Each number is 128 + 24 x the weight over its row's rms, rounded and kept within 0 to 255. Layers, rows and columns count from 0. Numbers have three digits each. The size before them is the row's rms in percent of the matrix's.

# layer 8 MLP up, 1792x448, rms 0.0635, rows 1030-1079, columns 0-63
093:111125077107156169166139162193110097122135127111059107181144155083179107141170127137125137087154139157151026147125109062127110113164116145136139151157117124142109137205144121150117088129105119
100:179164146153152154121138087120105121104113110150146164122119126116173146117176135141146112064167095075098126133142110152100123089136121157095119099133075117112123167184140143154101142143093104
099:127074163128129148138126148110135158121149108123134148135144128099166102110092124143132170132124160161068125166141103124116099121137126153131117121123136122153052150129108111131150098129113115
101:174130113126087108143125139090109098106108142120145116156117189115088152090146133153143145136147167101115136124128151121086133117098142172131125053134146119140133105136138109135111113170101152
096:122094100104132175118107122130116193165152163102132119131101146148113147105118107130119119097136143102165161117120120118129133128129152137138130148073104110125081098175159128186134122177115057
103:135132119101116100119133106118107155138094157113116085099146124136132122127173099140089109108138180109177125191062128146140144115098117124134160115096133106196143122144114159113119098163118078
097:145088111106136143136099116141106148138121105124142128134125144138109126151141131181087118149105139112166099107108112150138146114115099144130141128107089145114136135141140125149121125123135121
100:114061092128091129184131173157115120176151134142165130159100116137142133160166149135123124135106167112146103136140127124131097097115121144137114171125161114095107136135111105132159118074091101
110:160090088152095148112077155112119122149130125120167141134149126138116092128134110167096122123125160125165111139111117140145140076132092138146176103117113142101140100118165176125117150111144163
109:132133142134089131126095143124113122139114127134179164137149106157145104123153161132148133112160122096105150128095164076106149153144125145105114147119142102091104140116148087141157165140141119
090:136102148122153151144097144145128144129143150157117113116140136116122100096154089116146117085148189070177105206105146115137168093153143149142114130084128103159101074141115130133147114099102120
096:100102109084110108145130102089140163118132113152169129146171110112093127093146119133083181139154124126113074115088146168155111083106129124163126143127104140124126114134140146117134153089088103
108:100115130145121123157143123108104163160112108120100139139139155136116177146136134133141100096153113105131099152125132113114097141091118128131122167118116167143144109101135100089119122146114140
102:153167143161130087125145163124103105109087134116139169144161164097134105141120125161106077112113135106103118140147092154122124130093147158111117176107079100106112133110171151077110165115164150
102:113088114123106109100123123119122167151136142150118112100154146105117115114114112140100102086143128109133135090103088117135155130116168111121142143151122117115078111100136135120120146109167073
100:116116120123127148155114162104096130151137185127127145117125159115119173161167066148095138155135119101182137145125099113160096149141121132139105099116111103148086097109131154104144142146133141
105:132111153141128133139125097170143164196116129103148150133109101115151121120109101140146152140187148127118096153103119137145108149155058132108151075131120128139128148134175109151125131138109105
097:113114131124132134129184106146121136137078161152130141135094079090164146120131150137114140096126173167120137157150102119141130151121086139099119152116099112119101093138128137125113149148189113
104:161098147097135115160133093148139081110107108150103166124141121119114117103109066130128140079133140134182147164097121115215139142120137152143142139149092129109105100125121142127105120132115086
101:159139166141164180098100152135123125140181117142092106128118142150122133142161134147127113081147094108173118136129125139154106111086178141131145115123102128124152140105134154087108088143117101
095:124111114074100110160105191134146173156170119138103156122140143111115131174149102125112136136128119147174149113117129154130124116115082106080126136131129137093134148124134139134154143090132115
104:138101127086126146136121158153157124116118141119128106160132132143080145158101165156122113087126126134126148129164118124157111151108119120139090140101125152130124149122113084133118142161148110
098:142147107093087141172118132158115075128140147152138116122098111162130118157148134162084100136131115149186091129116128150156099140141113132112132134108085147121130116133147121133150146151083118
104:094109154091141154135131162110141140189109140100134147138120129144151127151157128155130092129134124137094141100157140165115086135074112149141143162152136120136093129096091122122126112138148127
101:124142115120171094127109118143087125115143120118106128155128115109151153119162106149118104129121187174086117113094119166120134109146129144077134158120195113131134127163137090127170159125124144
093:162090098121108093146147131153135102163169125123164128156124141126088138136155085154133147128095115137131079165079132152155114118113127160086131077137123177103150126131158177135120127154117145
098:178139124125135129126109190138123108105160098140140116140104101128095067159102114163100103089133136085144092157125121159160126170139112159071115118085124161100127140148138121108124113132096125
099:109126122109105118128135145111121066119110141148128136129115136096092080097143181116131160125089098122156106142122099151114099146102160148129081161125141151111110164125086152140113148115154058
095:118102112140151160096135126141138066136146171097128128124154122075118134106123089121158135123128124108116152103119118115110120141168124106106099115096136131119129100113152160109096131119139110
101:089122126157113181141106157156138184146094152075130117135122146134085154093116140114166129141109118155112106165114143111134123108122150121148120132120092115114107119135163147147127126080130119
101:155120141109116132094127135153131132122131144140139121153074084103110091111113076135114152087114106111114129146132121093166140177124123148130091116120118148085138164148167118131062132133142127
096:127081108123129089153122122112152177092156078132099137121102139155090169125180107114125168098087117117164121101097109098164131115142109142124099099137143181130118137096115128134129124156150111
097:113123179117113124167119116139116149136128122141110158102193114132136120126120082094110146088165131126167145115135082116142124176143133125125115125154095116107128115082147101163138108139171092
102:137131132140091088094136126115136161173133135145082178105140097127134107129144100109115136126113133136138119153079118121178130126136126110143152089136117102121141116122142123120096121121105151
096:132104100145133151163116118100147107150132129136121178100104144183121122102111106130147170126158123114100112138103124121122138112129101151186105144126083134133108088132138122144105163128068112
103:126124095105104077138140134114125129169133095070118129127158121123105090143153140135139107168140166142117087170128109136142120141127090127146152089103167099131139142097118146168150128134122110
102:108091097124116106142154151116111137120110157144111095129125129150103134111110093099094103146181128121131097144069149113118123141115121131151130121104109165106109140143122117129111162096135113
103:139077095155094149108129133119138162149118105125123121147157136141123106113105122132128133128139133080112149093117117131148099123128128114132097109097159142122094095113143109134130133115141109
101:133083135116082129140117179116109150132079076120142151084158132138144131170138121109168142125198135126133132120127110114137138136083121132113142124147137122179113130104118092124131107101129131
099:149124127137115106155146139145110093133129109143105105132111103130128127153100139135146110102098123178167134204129084141124138167115105138135138127145132148123083106140142119114116123120139128
099:152114113096107150141125133099123079101125145136132151187117167117137112153110073131114132117145115099101093092147177101094137154127140128117134106119129099131118121120150154144117117132166057
103:166100148126146112167128112148102138121120111098120129109160101129080123116151137149114145104149133115103118137099128088108131099117145147145092131119149143144126168123177127165150108098136128
103:129120068114101157159133128182125125110168174083152123107126091119145162129136157110143151079151143077137106110139072083162121136108131137099130168103129117148099145154093123156149109157130106
107:164122128119087155115116109146131128170126131068156160127150074136118120156156106104170092077113157128149155098149101167148135175130155130187117129141058159090086128137117153159127128096090102
098:136081153105134139162141104141134137151114163151076126179102099142142103154141132126127130154143170150119096163113151139158115122162127132121107133081162109112160137128115116147147139164144105
096:114144118101137148142132124155136102128171167098127156159125106139116114084145088102113113135143133070164097146131104138138143130160109127117123114108151126179131123148116131167167113191133112
106:142096146124072157124147099112061123115163137112133142087119101171122122129144164121123119128127133114111117117147100125118135092100134141134133121142128136129122112156126132137136145122149115
099:130108125118143087141105172093061124147119125117102158095149126111114147088092127211060151118150099113170134135139158097141126097088135129122121093130100149112099161140116142137113131123159114
097:101144119116123121135151125098106144101137121141133110182165147156085130109108142147119105107153124117134154146146128122130115148137113134116164152138133130104122129117139144156144153104145111
100:108112123127134078127158107144117129157132122119128098132117126096113154125148183139150167159098147097126086134126134124129084106116135147141134110107154106115115171127153102126117141155133094
# layer 8 MLP down (transposed), 1792x448, rms 0.0988, rows 1030-1079, columns 0-63
094:119135143160107116092108140136164187135102146123135155113079146145092173135149121125143129170134108118127153074129161166134131116129132120144086122092131119135117097124121144130132164132121145
096:113106107079129099098079138149112098131162134128118116148134105149121150153133101145112095133124109157161133090098126119147144128107105125147135111102166109173136110118096171125123120133129136
105:139124143150149101144169160113090122136126128101140116143108173112077125127148144147121204108111102125152116072117122130151153143091128129075124168152126148124188140090157176105152143134134123
098:103156143097178095103114125120153158120147110103094123134142095140146136141150145107124120129102132134097107123135129110151122152124132108111112187123073160126148131126111114103140101113125134
097:115100142142125103140130134128096081115127142163125122111149084131108087142130135124152134145096110145104132127136116188147118132119108132111137113169125103130166126100111144109115121096110163
109:164103122148094157145127162155144133106091137112104185088094128084129148143120085146117122118149161105107133128132134183148151125078131095147159095138183127160149167150185093131091140101130165
100:119123147095116103112121088140109124140138151126096129107102123130102114106153136139163115111139148139072154110190095122169139159164164145117125151121156113126153155129115161172172151146133154
105:175159128123144122117134090139122142154116106068102105110133141121111125135109153140129114116108120122160105147124160106083133128157147130167150072092086131148137124139151138164105132137127107
111:150084146102149123108144136104134105146170110114143110103115141153174151159179125136163150168151129121114151131152077113155108107089134106110140107087082111121142156142132138173120098118184127
109:066130134140128142113118154160127093141109086112100167148134088139112109122120120136147123145120133127165115141149140104130105142117166139124112154108120143121141153176116098125116151110116116
088:140125160124122147108161093119163114122100079109118112166135137095098148098111143161122122122089135125104161103167148155122142119140110140140124113140100128121187130154114141111115144077196114
096:148149117135154136117144156119126106136099123104102133136109116155128143124145134127093128137134128134158100111097116080112108126123141132134120123136133119156086143098146127136100107156180124
108:172123112098108131121112120093169141136177094166141148099189152112126117125122130136119150147134113137140142096162096115151117124108082109144174159123118117173111174137121140137114134131121119
105:121095103097112136160108161147144151135170105123107113122123121152113153140135134154131133133098071159159155137109153152122158115143089131159148134145123120140110121146113152140151105113133085
101:110145087122103086133103131166124133129145126073151118111114141109141125126176160133103110109118102138083128106147164133181118119126145095160171119105179114107140125146119096165115163140100136
094:128114153096166128099145078141164175147173109097107167168105178143135159135128162106133091100148119165088138129144170156099164099165126122128123142158177124122151157129141110145106165126128083
100:131108155164115113130153150113133104115107157132122161110190116117096110124110144148142140103120127125127148117097144088128085142120128133147119155101162151103061107176116170107092181171122101
099:178104165137140127151121121138103148099110088148123176110133125131057123121118115105116101109138105082120130147173153161108116089127118148117156115137120144117144169156108118141142123135101150
109:083139154133115122111139117151140126139125148136142121121103127122134120085158145120169166138145126130073125120172149117105107135119150158151104101145124137149140151136148117134135126144174118
097:087112088133082139123119149112185158164105140095166149082149140148157125170113130115104140142137183127106121113123115108105131106165111131118135128116150096131088100148131140157103135162166128
084:129169134126151144116111098129088115110093127105120092105126094139135146059136116135116118108152129126112148150093112080146172157155149138171155117113127133169118109112145112155116126175115129
115:098145170113164111147114031169115142098181144109125089138118147122137137133093107109117106119115124148115128117134126141095166143177133160125128181143113176111145155148081170132170137138116105
102:125110107130168155111139152131099116119161125116151080093142139124152162122124096101132140101135129145110145102125083150145102099103155116110146121167172178107125171155146133140111114143158119
114:120133111150085141112081128094138106089136122175111092070123154096135101175145124134137129135149132121145155154134134127124101151133119093108134090158101125181144147170146140138105114139122069
105:153099094122147130143111145142120116148130115149111150129122134080124103136121137105148127142147124122104088117133118124115086108090171112180130154095154089129111156122168144132129147101116062
092:112087127163176147122125080098120152161150150095129128166130118110135104153129156134141103133167116158104141097142094139115083162115064147139161132103091121117131198126124101140119119142168105
099:091130115107107075129077117124124143143153141102152124087106112137182107156131096146092106180129107150148143148132118093110136120118135142151114137098157107145116117173120097133139136135145090
099:139109148116141144142113140151129105134113115098109155128140095125109126152103145166137045104116118091104126109117122052198108131153115156112105113090100112136092132119103117119139148160104119
093:122195142138139133133167107125083190120141089149165146163128132146124136152130177151111082158105129165134130133128117148113134148089125138162151121169127109136093149105150089152153114122066119
098:151139080098134120147122114122139119088135136101111089106108115141127125146140114134155114105130104088146124110088099158117138132141127119168125118113136128161145110086126115169104089118141118
101:122105149173115110196123131118124152131118116089128143109164154142146158090111115117117112138123128115095120127104104134143147109167124114106094101101088141093093092090096124101150111125106075
093:114135091136100177144147120144118129133136151141161071158133123114156149149102101157100126130129098136117154162151104112122132160087153125139134131153101118124130162127210125134126119136118136
091:193153113132158116143146123150146118118121088141147112137117141151164118118137122131160104141170121111128110073136166109151105125157123071120156146078137086148131148138106133106066117181113124
101:104169115127089114145143126101094145152110135155122108172157150174147113125151108135109140163107103173163082150099138130162110108125114127131115152106168124111151122195177114153148138100134121
100:146123151094121148120130074122106127076123153124129154121152145085130096116140098156117139121135123104127116121098145178101159130133136134143133127123149104136168175095112156081120127170156148
101:113112195129087093110147112074100115119184145128164105118127131117128145133143136151105179147152121178144134141089117172142168088165135108094124141132123108066106145146112131109120151144125135
107:144146136121136122173129148134105116121094130161122142151113120128081172138135113152163123098115125101124104164128152140143074128115118175113120120135140128150155099060079122137135139112179097
106:118121117111192142097119131119136065082184096118132143087115124138121143151111141144098145134134112150113151173128112137126179134085135104126133120154111178134111137133104118146145092129145144
102:163121141185134105100119100098122132162093147155129103128137151146171138136134133127134114104114097127106123137146149140173139165155138103173144137107108132101097144135153134162116168131144125
098:103122140140141112112102081113107205114107115137110154119136122142136136061131125148097139192118118101156127143093161099227118106103137152106113188133125133101144147147089182143168134142113122
095:114131142127132080115152070122114177171125132123120104131151094156113080145131113188122133128105142160159120171084124143176125133147110143119122152153143126125144155146132118123134147137077160
105:127152161150128166138109151106147114160151104132159112117126131133121119130104111131144155109151134058183126103119115098148124143146138154110159161133135110155123081175101156103121107147155156
107:083105139140149136167103143115155157108134125143165102134182095146141124148079164169103141177164124139136130137132136163126163150161131135161094156123095128156124163135154122110141141155097127
105:092121133175157126149121148110114159107126126118138084122132175147129145084115109149123131096103130139115138118104179105086112078148072113136135140135133133144158159098122078138121123117104112
104:160158118153107122113119140103126142128151136126101122100128131161102114158110092135163092091145144102132154109134110136167122121133126141181143164137178127128125089143145106130100113120102140
093:156103146174119098149114105143093136141102098170113135111129171150143162137093144179120113164136114175106084141096142161116147115099110193070126128159099158111151122114129082108094134108136135
105:172134151147136130111141096121155108126106107120057144147111149100110136151122088162143101116142117105117145167158112143123093120137130134139105131111136170145128150151167162116125138171145116
101:179108111121128131171119170105147112102124145152153177142118154114104191121118173121136039123149112164076102134152090122072105126122108113106186101137149138136162137121118074134134123145093131
099:129132151114132117126108086164210116123138139152165119119105152146118127160106111130095097149102118151085141140163127097114119146159128127148092158094120138124096161085193123122158148131118120
097:116129140142112127151140179113113128127138105141121124135111134121128147170096099145101122120108117147137118128154095105161120157130101151126161158086101135091136097124164097125098113138132123